config.yaml
num_hidden_layers: 16
num_attention_heads: 4
num_key_value_heads: 4
hidden_act: "swiglu"
norm_eps: 1e-05
positions: "rope"
rope_theta: 10000.0
init: "uniform"
init_std_o: 0.0565
init_std_up: 0.0651
optimizer: "soap_variant"
decay_shape: "linear"
final_lr_fraction: 0.1
batch_tokens: 131072
max_steps: 3819
Each number is 500 + 40 x the weight over its row's rms, rounded and kept within 0 to 999. Layers, rows and columns count from 0. Numbers have three digits each. The size before them is the row's rms in percent of the matrix's.

# q: layer 2 attention query, 128x160, rms 0.0455, rows 0-31, columns 80-159
# k: layer 2 attention key, 128x160, rms 0.0457, rows 0-31, columns 80-159
# v: layer 2 attention value, 128x160, rms 0.0456, rows 0-5, columns 80-159
# o: layer 2 attention output (transposed), 128x160, rms 0.0566, rows 0-5, columns 80-159
q0 070:504475507484562549486547446454450457474495541451540485560537460476541537539570551556536491525509419515564524476517572594513533482482578513521571483513484494514517498459493510488508498454474483463512495493494466533490486510473445538452453462
k0 067:445484460498525506515501588457474572492464573451588498514518475534550500467534508445511528509443461465432553430488453483522516468550555518518458621505502481534515540489498464508509438520449530550474530527520600430499582508541407436565511457
q1 097:479557531508499508432520517525553451513480475484487528534513527452416542497522505555468451473541479546581478467558509464540454477511483486548519469536412459520473454483543551547531492392469430477430467528528447444468448509517478486496524521
k1 093:496417485550410557526455431513500502492458548524508489486526471525532522543504437471502493526515496542516498514525558495524572433545454500499528467502465546518499580518476450485418445480481450565477458521548542548511508504483542540446384380
q2 061:520545504487539489532492456490532520425510538452474449499508513494516476588517452476537506506551559431499478448427491526442480539412511532421513491458471513552534467504456499498529492488542569511510483490473445539517528459485505512482465613
k2 076:535487471551511517502566554466518490526456500484526488504484485502492564464479451482498468526519438493536532525494496547499474544507502438514549495477508447451415496485489474571532452462434472473516418482526451424483468557500535530561531499
q3 085:560496534498477523495469467536498504491518460535519516506486507566502513514558517382495516536466554511477492466449510519472533537467514559458500539504508519503500568584483417480403504470539558559556515490510495520502587469529510493426482489
k3 081:456499533434519478447518548500494521464506428543509446491486487473488522493468509479457524508489507551531508508488425476446447443420530503443470500485534506494506465470578515499509464434511523505442482446456458453541524534441441503522575524
q4 071:555517529503438465551438559541525520467544535567472483443438442569520520491498555377497515575450524493486517484472520483492451517553522520501505489474496529462539424539494453494442531487537589574506489512589496480425557495550435497485466559
k4 080:560527547533543429444560483461481510483475420552508495536459482480465457477497475514528527519503520444516433485475439549420438520492526555462445453529494443469511488458522523520472523508521524435521570483450492454462517553547502457505595488
q5 071:481531506488476464542431524475500422513533512519523516444469455524536554473458527458505518506467442482470493453495518510501471563481421511459472509512517487488500588472487461499476510541451592417556491551456580508506537495504451476413512508
k5 080:476478503461573452429493522584459517457445486492530484482486467484510490537428482474529493503513461553584534430501437480418476439452424499504506475529555494503566492532555397417490483459465560608431517537444498483562526469504479548458497516
q6 062:449572497571419531508543527490501539463523450468476455496477472558460461567465460482508554549505540505489494493476516488504474549521519483409476447511452521494507444502517529538491602501550510537496535465500388426527468525488414542533538562
k6 063:586528523510573515521524487527538467430481506480504525540507503515554458451474523460528518507472538492463512561428432521485460575462510566499462507531531469494470452493542488532504595526572469539498535478479462423527543570496555434542592509
q7 076:521493505517493486509509446526501547433438535500528524456503480541474438487447425503544567461478564458443517467477419500482514617508503489487485481462527462526515526516438462510469533462480522543550467453446495509530515577478555499487493522
k7 075:544528524446513476511470521495561491445569453572460501480502523491437517527526490498523547514487501489493489490492546489441417473511506481565461490511485463456544456482509538502534501446568511476488452458512534465454562514490494512525523562
q8 087:527507540488505523457555440586555463456465510459516516531481482551539444567419448455516492478484547436503475479444490485465478509507499526539475584447526477510546554567479475534485558410492478552552497550500453447522580499548470499440504484
k8 074:512529536489460456450433524469607545409542481465469500462501516517492551525484470489507516520543512472514539486473404458382474514489544484518466486464538496405477457510500516527522531525509477585506419451468499412556557511468467506491515591
q9 073:454580526522536508539514485505580506469479463446491516541537498562371517524475511469469453489563470433531518490504468447508580514551499482481459531570486505502487461583480533535457527478442447588607506505501498517552483538499532465494460456
k9 076:521484531531492565463428484537512484462471413487479516493457521451513485464576454544518457534556503449502505436433554487550405459568478552480487506501485465542586507454463488480492544457592485505503551553472506486525540485493479538496524483
q10 086:551494524461512455556482517502538542535517586524533480514494524537464428537489511408551576511491530471489450476519508503492455474584463526472526547502448530493559464440596438449424428453523492513485550460519563562544566520474474502493517518
k10 081:448467495488489480525469536475538576454468547453544601510492535523551514500463479495416510528532603482480468607435497546483453534482458518510506493513520488451497506522526543557497569514544501527454431500557495463466524495469515508468511462
q11 083:436532461518483495503521523556548430449479529495436454599520569485437475546448466523537503369475471500438517501532450517490558486557525498406449508486500450530538495498527545485495548484522469533540557471455527449505468502522478488560524491
k11 079:530494529517524502539490574495501537537446513452538577531506513541505538464582510492468477520550506517533496525484504515564539515533461556524505509618438496458474490446516461488471455549556474496426549556499540510565563498581445537485493485
q12 088:485501611513503457536472441513530590467527485471451522532527517515444475478514558474543549550457552478428516521452376491459465518523523510477428479479496473444499479481535458480482541446528542540565498434499445502429499509476472465516484508
k12 089:476550470441491543450459505457466527574541548526503478550479478498484491571452507488518533496534491573627471583497554569432483429494504487475515480478524468497519490493531502523531486440442540517483526424511475481491469493499482484460478541
q13 092:528477537512474481579446513476530492516550500545462510461416501465517539462555543531465497529445477548456556500573453426437524545484479541481526458523515551500460501441478501434448493464460562395496482508504492564435460487419515500508436494
k13 090:550495477542514491476532559473442486484479531473518475493476499549489414548494541552463499372565426509468432515578541539517528517495445519515516540529539516584548479511478459437463464568511508535500517469436581484478414502496502526537504497
q14 107:513506461521494481470541523501488479446461511407467503521569574509479457593480416574529464496550502449538449482506485464497542464500535443523419518458543488501485527536512530540482516430508547527518492474439447459515530472533439591527451503
k14 098:506458454504506526517482500502491460575470574569544439521450365476491495398495483474472503537513545514489512510467503510590512515447512513448485498500566531531557498481446535413505467451455500513524506580569478592452444434514591509520484514
q15 091:538487532507514476518526574524523507539433504439514518513482483472490393453531563520602487498514521522461437491540578498587445551530547542595526552532393509519491502512501499509516468450554485467439472509488632533432432478484459505509541572
k15 089:449480444483453500511429442496473485521479533520501468579476481521518586549521530505491472577510527577534515493436501471503508443524515459465463477517547572454537532595476512512486473460502515447556517500463454574470444495568549468500439499
q16 097:479507491512520492546529497476428456553518455459590513452510495437521552480535530529482472511554450526469519506491552513553551474469458470517533507492515508472456497436441534560548523537466492469466481507558507505459493496494576502518505438
k16 089:382540523516450499514586534452540535510485465464476455508493482547459473428545543550447546532502491512488465530456534495547550581534524461501557500586504496507456500487464534457468541474501449536496553508487617469469461534492487497556563575
q17 068:456535518512483467457438460442489549476539451553502529548402441512459545546533520425525471451554483515565488554468507543506497512420457493470437368487589466473482504537503521465516485552448508555552519476549489552488511548526393513508523503
k17 080:577412514499517502421498453575505466481539461502528556476540480515473508496532532450475562544467574500516583473534507480421462479518485544485484463530470459469505462466545554585516477564497598470558523469452466459546533545434521466496497434
q18 096:409497484483502576502523533486536485600496486524420415540473498481458453549474517556542417416510496518479453518506541534523491426485558422492492543516598498521546510525496509489432501476440452536550435538503549533449430533503484570508503540
k18 080:516472498494512486486593537497497540533445493494510590514523459449494521568522498463523516481455529496451505554499530510539469506502504555498496469454555513528490469472520483501504461467439601429509538508518443515462555442545419594489526449
q19 083:623527501518536521523421578546547411522526505478496441463503482536523561489489451491521482442489548510500552445495520536384523543521446484480567582445529530471477486481479491505488455474560476490567450454459485452463564489531542564503476566
k19 105:487444568466487482442453421479488522423508490597522511440517500530499466503459463447549499543521560523537520527513523504425467568523546520470415478526434427464497561474519559495478550454539528507516443492521460526547513514475558526493492493
q20 101:469474511526523476499414521495572466424520503514509505455537514434484470530419461468633516445514545422506530470549464505472493495451490516541455558494519512502539507505523588538529495436547452584512506506469410438482494492557563493532463491
k20 101:446526463449520524474517486515470506615496552533484493499513463540441491487561420533448520451430474495469435486486544457592449465538550524469470468531463476529465438508450525429495492553496542492510505508480478501484495486490503539567480450
q21 093:469436524502472556424517499480521497512495480466411502492532536544507439534508479496475495494524486534547491482466446590475547436484425560542522516470533519536550572539510537469471501517514518445406474485552501554511413453504509464521458560
k21 078:583513430456561460520506538478496467542512523532477493444467457509566475428508483491525481525466544449496451545528509509596521470519494515521500520473537493443450477424506466540538382501458467511520505545539480502472483511493550568475424425
q22 087:478495505563513455493511515519496584535445508552569507507521509484549466493482512514567453539562498451468561528494450537452498513579464484499548456505422559453526567499487424408447544482505480555496507513436518461482518511544569500439489470
k22 085:521594593515558506513453489505528486408579459513454490475565515547474469498489479519527496541488520466469495490479457509463438477475557464520463518571443494583520446489459498512464534559520490461486451511557416465542466565526478422465504565
q23 092:534478449631562515475501553540489463492444389502396517452533507470521483484541510537481513472500471533557505512521500521463504534472424500521483492526456524531519529559424539459559536522502539424479483498508500536540463521477547448480487461
k23 090:665462515425543466466484497455527414535491500592502524369453432499524572493504491518486532533426565500496522505469477568466560553519506560512459497541460476534477465466536560536399516532513493531475499431486483499524490546422509516518516498
q24 093:491568564429526460473463484506524513483547478511450485479467533478499476516462420478517516501541497491476500528509458571404484422528519464468476419484441461517575431445457496512453472454593592474522530545493516477541569468466542513547472492
k24 083:510506487497478464549566564511508479509436515534497499533536440452587554531474480546479464507428543429472452495545546438585483458468502511471580486519497585459468562503542482510541485491523498555522485483516503503474452461428519542444498498
q25 091:500509546520476549497448488465472532519514495481529445555519472486512649497558594494539528563550535478537460465568558528477498562505490548517475505490494510494464536503516476433549556501529477485503467498494543484473540558462454589506547577
k25 091:518517421555444416501505512524512447467465547522486518498478577496505465544460477536524535476458542449509547531499458495565536588497424507454571439444482555499515514474518469506485492480521495491566562542471532471463448455526567493530487468
q26 085:477500520579504410548557498470505532474436558501533493429434554465554494490530470490525472487499463554461490462427495490512443483537422552486454494519494488558523538547492461543548499527450595524532432498526566525588458542466439572574484529
k26 087:504486508487461502431509498494486435505500542503478484551555439506464487578477542525477451551527474468545561517596516523515562452545518485508583519471509579496403507497558481474406428466506479431465536526524469512529466544491563518408444454
q27 100:502560510493465459482542491503499442508471495463515451463480467498397438526464511516555528425458512522444580495471464537493489486516445450500555567460501532503493478530493499456595534482459524459499527501467447494542494516429449503445523479
k27 088:505462440453505492484482511425510519489465538547534519544423473478571523547404509388514462505493536576540439617512476465476542500566488441555511470555471462522492477559539458455490489381451438518489486544495586556466559514556481542529520469
q28 083:446460568526514553545430420531395479529472554546462489499474480521449507510485519497507518522557534509539512398482519497467505503505441555456480538483425539428525526562499494539591471581556520520495528450470560524480481531498508457407536504
k28 082:469500498487488497501543562517499488570492541499514481531483515444477528477514535491516503520517501501481445512493453471522575503537512484472600488537524474507469479509436458516555461469527456429479521620426496485508454580567483554587497516
q29 092:470438493494463517514431451483475561502453525417468537521549515449473500404519465486483542505623484532480448470485530510463545510499485519466478484476476579496481481485522485409512522491483496517502419507492539526511451458516467451536522496
k29 083:484472551507535527453515465460492485505541535557487507520437565501496534529513485601496492485490551430499478498534494453577460554484524494479464555476464499535427473526455502516486495517481477413540481516463478477536489522448560526540521458
q30 098:502436501548522506490505449500483516546477575513497549500532485458523542508504603493562552499519547466469474550496536561548470562554539523489464487486435493482547460538498433481532420477539515453490478546550489502397510462445616556517428465
k30 093:478515421495511512538510487488512467459577449491503451474463544472502550521481534527473518529529526543495478527469477486469578428438403488562554439496473528435500505483471507529477437439544502475490573488530544495418439532547437477520444584
q31 094:545433425535510522456441528458458501510578379513520473486554491448528474482487444498484508486568451598523449503504596530476548492439450484545519485539447486461485498497467539475489475513495499487468525515451547541548523476536443514576529466
k31 092:524499529477537544450523530468504489532519539476541552492462465498516490483481501534455583484415514512505549471473443428629524475493519497465582529495510549544559506483522594492513482531474469449510554523516537524572445484460568467563543541
v0 092:505507617431524530534507500449511452494517431509520537550504530484504512545483489459492482535529417481478453586492534544553505503499488525468483552472545485549527466460587523512461415511528488506502508458499479517527492552469484499408452534
o0 094:490549491549471419543511514520470500442502461535390495525524509491503518527526561491541502482437490457441527530567483559455492559454514484538490487505566514492517500470502463471548584512551494546551454441477557452577440509446464544555600536
v1 080:561466449509559509463534515511556534477591478630520566515504508510430500458515504480507506496480516569447581481527537514547477522506515495534500567507499470536496493533516535423528473493506472479498566483491517496454514440459543507500485485
o1 093:514465528496540551519462470464519497431468592394507451545508539470475508449497476519522530571449526553489480529468546564534490504581482526454428433492509521472542485519523478522520488465501462511538514455532497497473470517517530593549509522
v2 097:521452530528557501499446532486473523478510521484462564521450515545516498530473434477513472520456516597532418496488430530510511450469562486553491528483426533554465503509528399435490483522469443485457449535566540534448459479514495469478418459
o2 112:413554527498510506486567443554525567510467501530468509507501479513474484543543516593482523499624456495487539493518490500606475564479491564493513500536544542502469465501410533492511550492518512575490543493489427490527427562508513446522479516
v3 088:526514526511565474590451466486499554468556501505460547536493509505468512503427463528458497477566504480507531543459491557407481520590581493520493495498459414444483502490505431474479458521483518528462559442450537461519514501490536461460537459
o3 104:453568476464494404522449494497442407506516488514429517434473489500485483468452470479491503501484496477552472497522478535407536423464441481456403480437474504509501565409551505476533522470525504431524473461560452541475437544475428500453401491
v4 097:476478462543454522496423508511456548566512491503500474511556523499469546500558511537478488492520535486547481545517481560530557383475501426454490482516514538462453507522478552551469491462392580458472514536554476452557472505524513493500442566
o4 119:450495481445515342485572564484498487466528498486475449491463473474494462530457489503414473516470474534497511450474457498428506510523497460464548500500500424471485444439463532464486433516534508442438517541472484499508460423468489384480493488
v5 096:522467524502525546502529434484473496508534447497562587457475475481420487543579487447467445478541489479505361499421520548485567489476512593509512499538522533425487523546511461492443490389489451533540489470479453487549521488503481520488529439
o5 102:523503498486487518514566484489455490476500580469515532450551460460567490494591500484483514528513482492478508477533528477526506571539497511469442523472582529428487502464486519496523484512530573392492508524590430541367563515425552518549562476